From a checkpoint of a small transformer trained on Wikipedia.
Size: 8 layers, width 320, 5 heads of 64, MLP 1280 squared ReLU, 15.1M parameters.
Each number is 128 + 32 x the weight over its row's rms, rounded and kept within 0 to 255. Layers, rows and columns count from 0. Numbers have three digits each. The size before them is the row's rms in percent of the matrix's.

# up: layer 4 MLP up, 1280x320, rms 0.0974, rows 132-169, columns 0-79
# down: layer 4 MLP down (transposed), 1280x320, rms 0.0886, rows 132-169, columns 0-79
up132 105:109144122182147118064110135140142105109136111147114124189162048148080155093082057087198148057157103110078104135177095117106165135122110142144100092081126120072148101111160119116144195064160128110118180129140151098185127171193101129188072113
down132 106:122135127157126136054117130063110137093083188078171095142127121118138112031165127098099206064166135140118151143180093106113099179162095081159095070093139053113165116119119125110099151066106136096133137148155148104115124135136135115157119135
up133 103:098125153161113078121136138138159145124154156157136148114189120174066154152123145080140081079122119160113135127177151163142098136155166104131090153062109147077128091066157120169114185130059129106146147091093067080162165061136083112088133151
down133 087:140074141150152116076086201149076121118099093130141163144096153152080175150196137165180178156176124137128131100071129131173128119178184132156157149118175155069095150186054165133108076171158154153135162126184170066100119161172174157159124105
up134 103:154159114157138158141142135123114158124066121169103123129097090110146100131175121066138119114088121115118155090130157132126115096153053084171139154173081134160141114151172160169096115099077135170150095070150158084176152126090138181095083113
down134 101:101093139132175174133102108137065120148168137069134122097106087187173142140107167142152131133164185144050105122126107117131158141132069119153120163174147115108140163100144113179110182103000121163171110149047115114109081096066129125136142165
up135 091:132098079121093104139154114124184094074139134143141165126103105142122136154065151138172195162114092117108185090104153149081103148168094076093110080118104134125151150175109134081100107112129117110128161127096147141143175125108062140133117085
down135 094:135128125080075155146145069091151121163116177099082146157142155056195102138128170115139166176144111129156127091170138179135093104123099104155075099143131071169114127136121088131151077127091123134193117143132144096070192179130174163139148183
up136 109:123100139184072140088092161168086118118098133114172132162156129079082077141093075079205133159182059165098084103079104102103152113129092134206111060072134122126172105143152159128121112130168103155121102169095141164186201139161150146203139097
down136 093:080113153074085130107085131112129164125121097135105117184108142116132138114107143093133147129128141144108099141143154070153117098115112151164145127107129109121123154126103145125164124134114136053127077177103109082158163071174099151159136106
up137 089:144132124179132172164113155124149143091133154089141111143145122129170198111131101110103132123119080105087150125142128094134163084164095126228166106171137217176179149091161159074127156127127119092112101125095159119077058170073110085147125117
down137 100:197109100112106126083114102118114114109154138083136116088125092177180163120092126171153100168176106141136106120137143165121081139113119140109144181128113151102124087173162104098128134190086155087143145096120143131098119140150102128169168110
up138 108:202072107144080177094084129103121115154166104053133148156177129132156138097123138134167138109137126123110073094136152107139162156110090163188102093117102162135113129127134132177119137137099139081112109088105101105154151106167127135092141166
down138 103:198115115135106086096106123134125148095146109173170123092076135144153101118117107150161119138216087116107184175101121131106125164124146101174111117096135148125104144194089191146157165079128128062102159131096180084089081091102143110108101184
up139 097:137114126149108131152084130071174133100161127167153109133132139126152085139102080116122149087143137126127169136116143052171046148138093144084129180135107124161132070100179116147101165116119112160153085111147091177142076145186156123116107133
down139 098:148116087136151140105043124125129128142132092110162111134137062113129087163141155122160111139110141152112150141124074142172118098123145110086149109163125117093187115136148190146110154155114161146177180172135107105121128131085118175118092157
up140 091:094163138142121099174068092122107060117103114110136094140171131126114115164138061115119136137114114166131122092130136102122069084115132140162171093107142146118109167139095121081154141135175191116161155155144066117060136119109152118117165191
down140 091:150132179090194157174138129085098165112178098103118125179103114088124134162124129095142122155120137127148123109132127191127140117149097103130129090192120084119196197142119151153140139106158097089157132157103158124087124146098127148100106094
up141 108:125157136086124146162147145120144128189101153129111086144175128208134115166132153066144123113103077155122071185106135156120134128139106160117154121131108200151125145180071143103137163155186031140174146093130216121190129102123113119167127142
down141 106:138153179130054130143119128087130077129182170083121156121131151141141117059117170104064141140190115174078122117131120092149050091107115110155122128130114163160135123102128111087169131167140173088153140109179139160147122149139070136049124152
up142 092:182129108134133205152131069154122154103100115160110079108093111137078118098116136151139055164117139093119154079079193070111128102103102124135150082083111189105185068123117142109182121157138104179155132119172116171138101163122124054078112129
down142 099:151168099100137152121170124102056145105099155095132056138180155141141172036141120150097132076114194100116126094097111145101128107090101152096155131126153129080148123192097177137162112126167104140135142128149159156133179117134114136106086123
up143 107:121098118123079057195120109188102158108163214116125104159075122099062127198146098169105100158168120128112108119103216130085107102134101055157064122080117119148146082160130155075175114090142153175122188189141097093155134156121061140081123098
down143 110:100135140136070114127143148137153098130124140166009134159119111157084150203128162108129098145141139142164149119057154120082150141136175149157142145080166171148085101086167136088137113140054091110175117123133075100108109114128173153155145153
up144 099:075135169166150123154100179116093077164136154192122140144117112127143155109141079147138178152083124140164112152109089102130158134095154095138181109128112169165196134136166094128121127085123113114128145165131091129109215113090083149106139137
down144 092:107118137116170188128112085101119122147190089138180164136200082129110154108132166137107140143153160056139102105144122126157117113073149137160142103148139106154095141141062076113114158127140168112146109086115155153115134145143157111141119169
up145 115:120126136085186127111083172139102159180130145133093126186161123176102139073104141124090221111152043187047098125159145125128087138095088141112134080143132129116121126097087107057193145129086087079068097107102111126148101148082144138125117094
down145 111:130106165118128093112174085152110164181158060123179103156150207137155125158158102167116121098098081124149161105097136118130199169148112112144140119127134106112129149084174118133104227174153107126101134198102147140169107104102143094088114118
up146 111:074168130141154154133049123070094101148121145131124069154134092165092163149178145127145169148106125192124138196110180126085095118065142113142084129179072151147136126121114097145167113173141153124140139159177131131124090113190193116141155173
down146 109:096146181082104146073110090177110051125107181141155069088175142114150184143191130146109078189127147185124161169151064149107126158116087154158091145107119078107088139067152130126173099156097109154112157092158172179120143126132065156199113164
up147 096:091144123106160157190118136144100100126170135091100124142095101137122122123124107092182066131153156162140091129172205124116093168102093177164152154089101144144143119194191082176164175145157128101077147091149085134125057140111112138067114060
down147 101:135082140043165128158165133104166119146117137103133110134115135164114083106155174115176113119176109169123083147135103168120161147059083098101114176128133112111080108141127124166136190112193097058166117118137156087153136152196110125109141121
up148 099:160086118114125146129113064154098056133124089106116145091166062137140150124113096181105139121136143124121164133131083094088086162082140119080163117074093113164138120162175117121140120114112083135144100146124108205086169184141125168174159121
down148 098:119092154102094178094080129067147070123178127143112120069125101079122136101119105190098091134123150160172095100179154094118135161150156124155110139196115092107170123127157126105130123087134113148141106122159140098094119124107100085144168105
up149 101:056081138135110059099114199123141105146106116184158201140181114133175140120131165147103128139140135154110109102116155144185111168151123095145107129064173181136186113044150076168067125086099144153135032128111113143113121154112150132149128127
down149 103:182108142146123094154133122124115136089152098104200088150156101126121203130132060107170196174173144106147157088048120082192075152159142103140116073191098139134067116087132110173102104091080179107139100199090079115098180118185168136119157112
up150 090:126166145150099164131139162124141126118176105187123145178112119063159150106160099087098126119128139147061102095080116058139097111115139112103137151104094105141132096185161099159139073141114132124113169110143115157107098147130190153137130184
down150 112:089097143145159116104144162095086109104083094182140116176126102124163148076157132124168152128136168103112137124093147090114127186126118093122168098155162122199121147144128137075158120128112054113205136186162159128122202095163134101143117115
up151 106:126136102150157153130112149172121118145155067121139111154088090120125090147135121135153101127123105120123115114114139124159056074101121132159105127083132140109155131077158125096088127121103152176121094146078114088177114152087101155160121088
down151 102:142129114154121132124158110171102106249129133152093146088146130105146113133144141114146129124069168106117143148149189140128149083099121113160080136150085143151142146090164156181069108199115101113161113123157157109141079156158143112177096097
up152 104:087150059193163138123089106118157109135118146173129141147140109101138103137154110127099111104049062135134141084144181090130147095105128112164161163094098152132117164117085126138187097099096146122108101133164123122082143105095114159154110103
down152 099:157139160088136077144132112110083118117085151101127089063152139122142174110136099166179151127098109089131133151185086154133149105125161140066109141128097168120126188147120154165131068088127109121101145118109122112083143112112081141102142159
up153 094:089109142129082157118111180152082152163153128096165184152121147087089175085134140186128076166129101090108145144137181131142071072144155086128180172137091140142151143087155077101144116135060111159103136160189051075183110114098168107104093089
down153 101:130119130168123133144135130179145150140086109065094129211164101133119161123093148189125102151114171129161139133089071105103161144117182096136147160084134138091144107086128138150122113204172147146188106118115098133126106155136137115154145179
up154 105:126060066137149153135110121078070048178122144202177140176099125166088161094155149146153151139159098128175121166138159116119139138082125092120094160151154135168179141094120152143141112064152179137130079186151120087127176139201117115113152060
down154 099:150096142119154101130067119170101122127096082175101163116112107115188164078056128174161121130106088120152126127125130099119151116118114147127087067165106115118146158095082164084162131134145100087081128149161102109168112120144122114147122068
up155 091:135146120117086126179194157134157115111143105169097106155102147125124125162119124142161174159122127103126075127137114155135137147137117144114168158114084118157129135114076106147111146124095106091117096182139120089148212149116096102118147095
down155 097:118121128108158124112149130124118044151138179127148125168126157134143127059182144125126111174101083118132092157103108151096157134169102170105134111137129132150128183141082098120148146122113080131112140080122127145151122173100070105112160116
up156 106:060130144119171095145124105107130091105147099069109180142158110166129070101144078133070111140091104173125070077098104099091097109122139086116053129109158151184132169165116112130112129143103155173119150125112194140127074112099131083133123112
down156 103:137094123130164134136134136078145096173123127130096092118161128141081087131119145117158118159103117137104143118116106118096111112084134113109085128108114091110130195161129133070162185151144131089052105114084139163089141146050149150044199146
up157 097:061155137198149153129101117084150128143132194110145092180137091057111150157102103137066132138116102132098130156146158139141116142141118134151183132093116103140084112155137134117178175109150125096127161133168128118142161100145140106167073125
down157 103:120119093199103173180084129110135126108141085141136129178126094137109101124145113171151090142122064124100114147122105168147122133081140113186077132116138064142104150118094163090153093097164139087159187135176122110085135136177113140147139116
up158 094:044171122141081144107103209177104107052117139133143072155166104136123171154059108103115078148200111141133131139166116154137131089082126128148162146111096141050158139129110098108102134126141146156146167090107085159108085184133140132123097197
down158 101:135145128148105172102159118146095079166162156105154131146090093082046152043164135129173109114155085015157216143138088132138168162057128113094091121131121125167134132147130128089126140103103142124125153120101144069142116154084137104155193098
up159 087:062123166134118129110120179160089142152191139186130112130093201145139168161089119133086088135098130114138159047124142143103128148088152103105137137083114167170176174138079106112142115106137147147085148108137046048124116108190157156092163136
down159 085:197099152137123112138185086137076120116102105153130160192177146132168130145114184115112050047124118123119109196106068118167080083140142081118100144132131162192105123135089154174091121100126130096097138167144120082098097144114114107129115104
up160 106:094120180084127145134070125124143120156083172112123104148118145138131177069137085104199131157138120121143163180136134126140113161204184124121151124169129092127144136101085153110095071133182121168155167091121071116144164124108115110132116124
down160 106:112115144110102130131167112166109152180133116130149077141109135139130155045144078152121156132070156105050127152166086147141125112104091136118126138111114105140105137132080065107159084100118131125157185132152148189180109135100153091086131132
up161 096:130105122086125180162121171125159143171138118170142175093126078103155097187117127178150133135144130133049107133124085152104088133131068105156149142172082072106108093094134160138129166078140141111101130092106140074128114052118112162141141134
down161 106:085155155129143101099132119131157072136135087082136096119077084113156137121111119131129135110099136168125145097088181173178173100133170145158075139114153128098121080089094139109108115136136168125087111137167103143103085133085118123159164164
up162 100:114144102090091099181132151148161154132182192135171084083102113101139161157087145144149079095123100124099149141146119130158130180142074097190140076135113127138142176104142060189126119148132081113060112078085114092189134110163154119082105121
down162 102:121145072070116077134132125153121123115131155096111121101183157106175104133180166135116130182111146138109091107129113114107110121122122134175118114172157128144173164115171114180100127119209169125161147112208122166176186107178109143174128153
up163 085:162154104131078073154149153165141130127130056169158123103108188128148130169122135143099098099147109061085098153163127131099141127130155084088164098107087125116164164163105107199103116085119135083144107103103099109131100118135145124105097156
down163 108:124119146098094148147092140144150112157142089104085118077049140152097110172135163120114149123105142146158092153181109114132129137129151152137132082150107130103136126200136094178123124145130126113145140167190109124130094106156093130157118161
up164 107:128146128137088120149130138165143136095085132111117135149130144134151099096184134074085121100131114041094111166126152122121099105161144121113135128153154166134189105089151111113045124129118135148117101152164125128146164141140121105170096143
down164 094:144118120160082127110128125076147127112089144071137159094123072151105159122106187141161099141159166125119072127179142088156137171113091137110121105180106107158148156164142111129174096144155141104092203161117087160121139114176103197164180171
up165 070:160162106077154119104102163146093210098105170128133126135167119092118115065123155120117149147172152161157082174143113101134104185140196095114124121151132105170134098130149189080163134133135104123141148114093109194115118184182136163123068139
down165 068:162117113107094091116146100080140100075118109205096062156148087132117221080129129118077101138161186183131061037108097106138133091073084161059120114144102122106128168118103128142095114081094143072105147142108097118114140130190127093158138118
up166 102:107101113118104117246128119151118146115089141104191114171167150121160139125142089138084145146130101083097123035124099164138142124061149097111074129111124138121085123149122120111115163100128138116124172113126167128112131144118110192108146147
down166 104:115106158102115100145141144130145161148103047114138090091213177083074169099158136086133102177152106157133123153144145119146176126113138138140163120121132099121100174124090065176133112205143185127152110087112068131124137119122152127123109155
up167 084:095244136150197089111152081162090127110107135122104100158158126106147091134094124227162119109135121153155124157197079144101185135112106132085202103148170128157094193137152150145125113103111136129129096165091069106181127117142153089168075105
down167 086:187129138129150200122113120104191080156133106160107119192150110110173149113097146124175101144116098133145125094140123142128085137072121099148138129154099142087139030114177125136152124114139099164159127098153168133142058113132158181160153132
up168 107:163142139080161096144100057152120136167170130130087165124203111121129198098172101122089113159103181117147092150132137100094064116119113070122161159167158157117092147140137115128189119209087052087116131100135101176103123137107159168126158146
down168 092:152090140104149082128098105125091157112102094163097094091113092134103120148096167068138121178135067155148091087185112138144130109124179120145139136125098094107099101122118118170096182112083155107140110184138079080089100097132102102155109142
up169 111:136157118141070152111132183145189151165125158191154110153121120143090088126125062117139135137112080132054095188120098140135094145202127138088109105174151157109119134122114132112112124081143076138154215122135118182155093111193111159087121167
down169 102:098115099179098119147205089142162138082138137133169093180110166061079165180133100136103114185130145141138131146191108085133198104125071113140151082125144085174118176125191107120155116189104110110133061074130134150104082137112128107084127175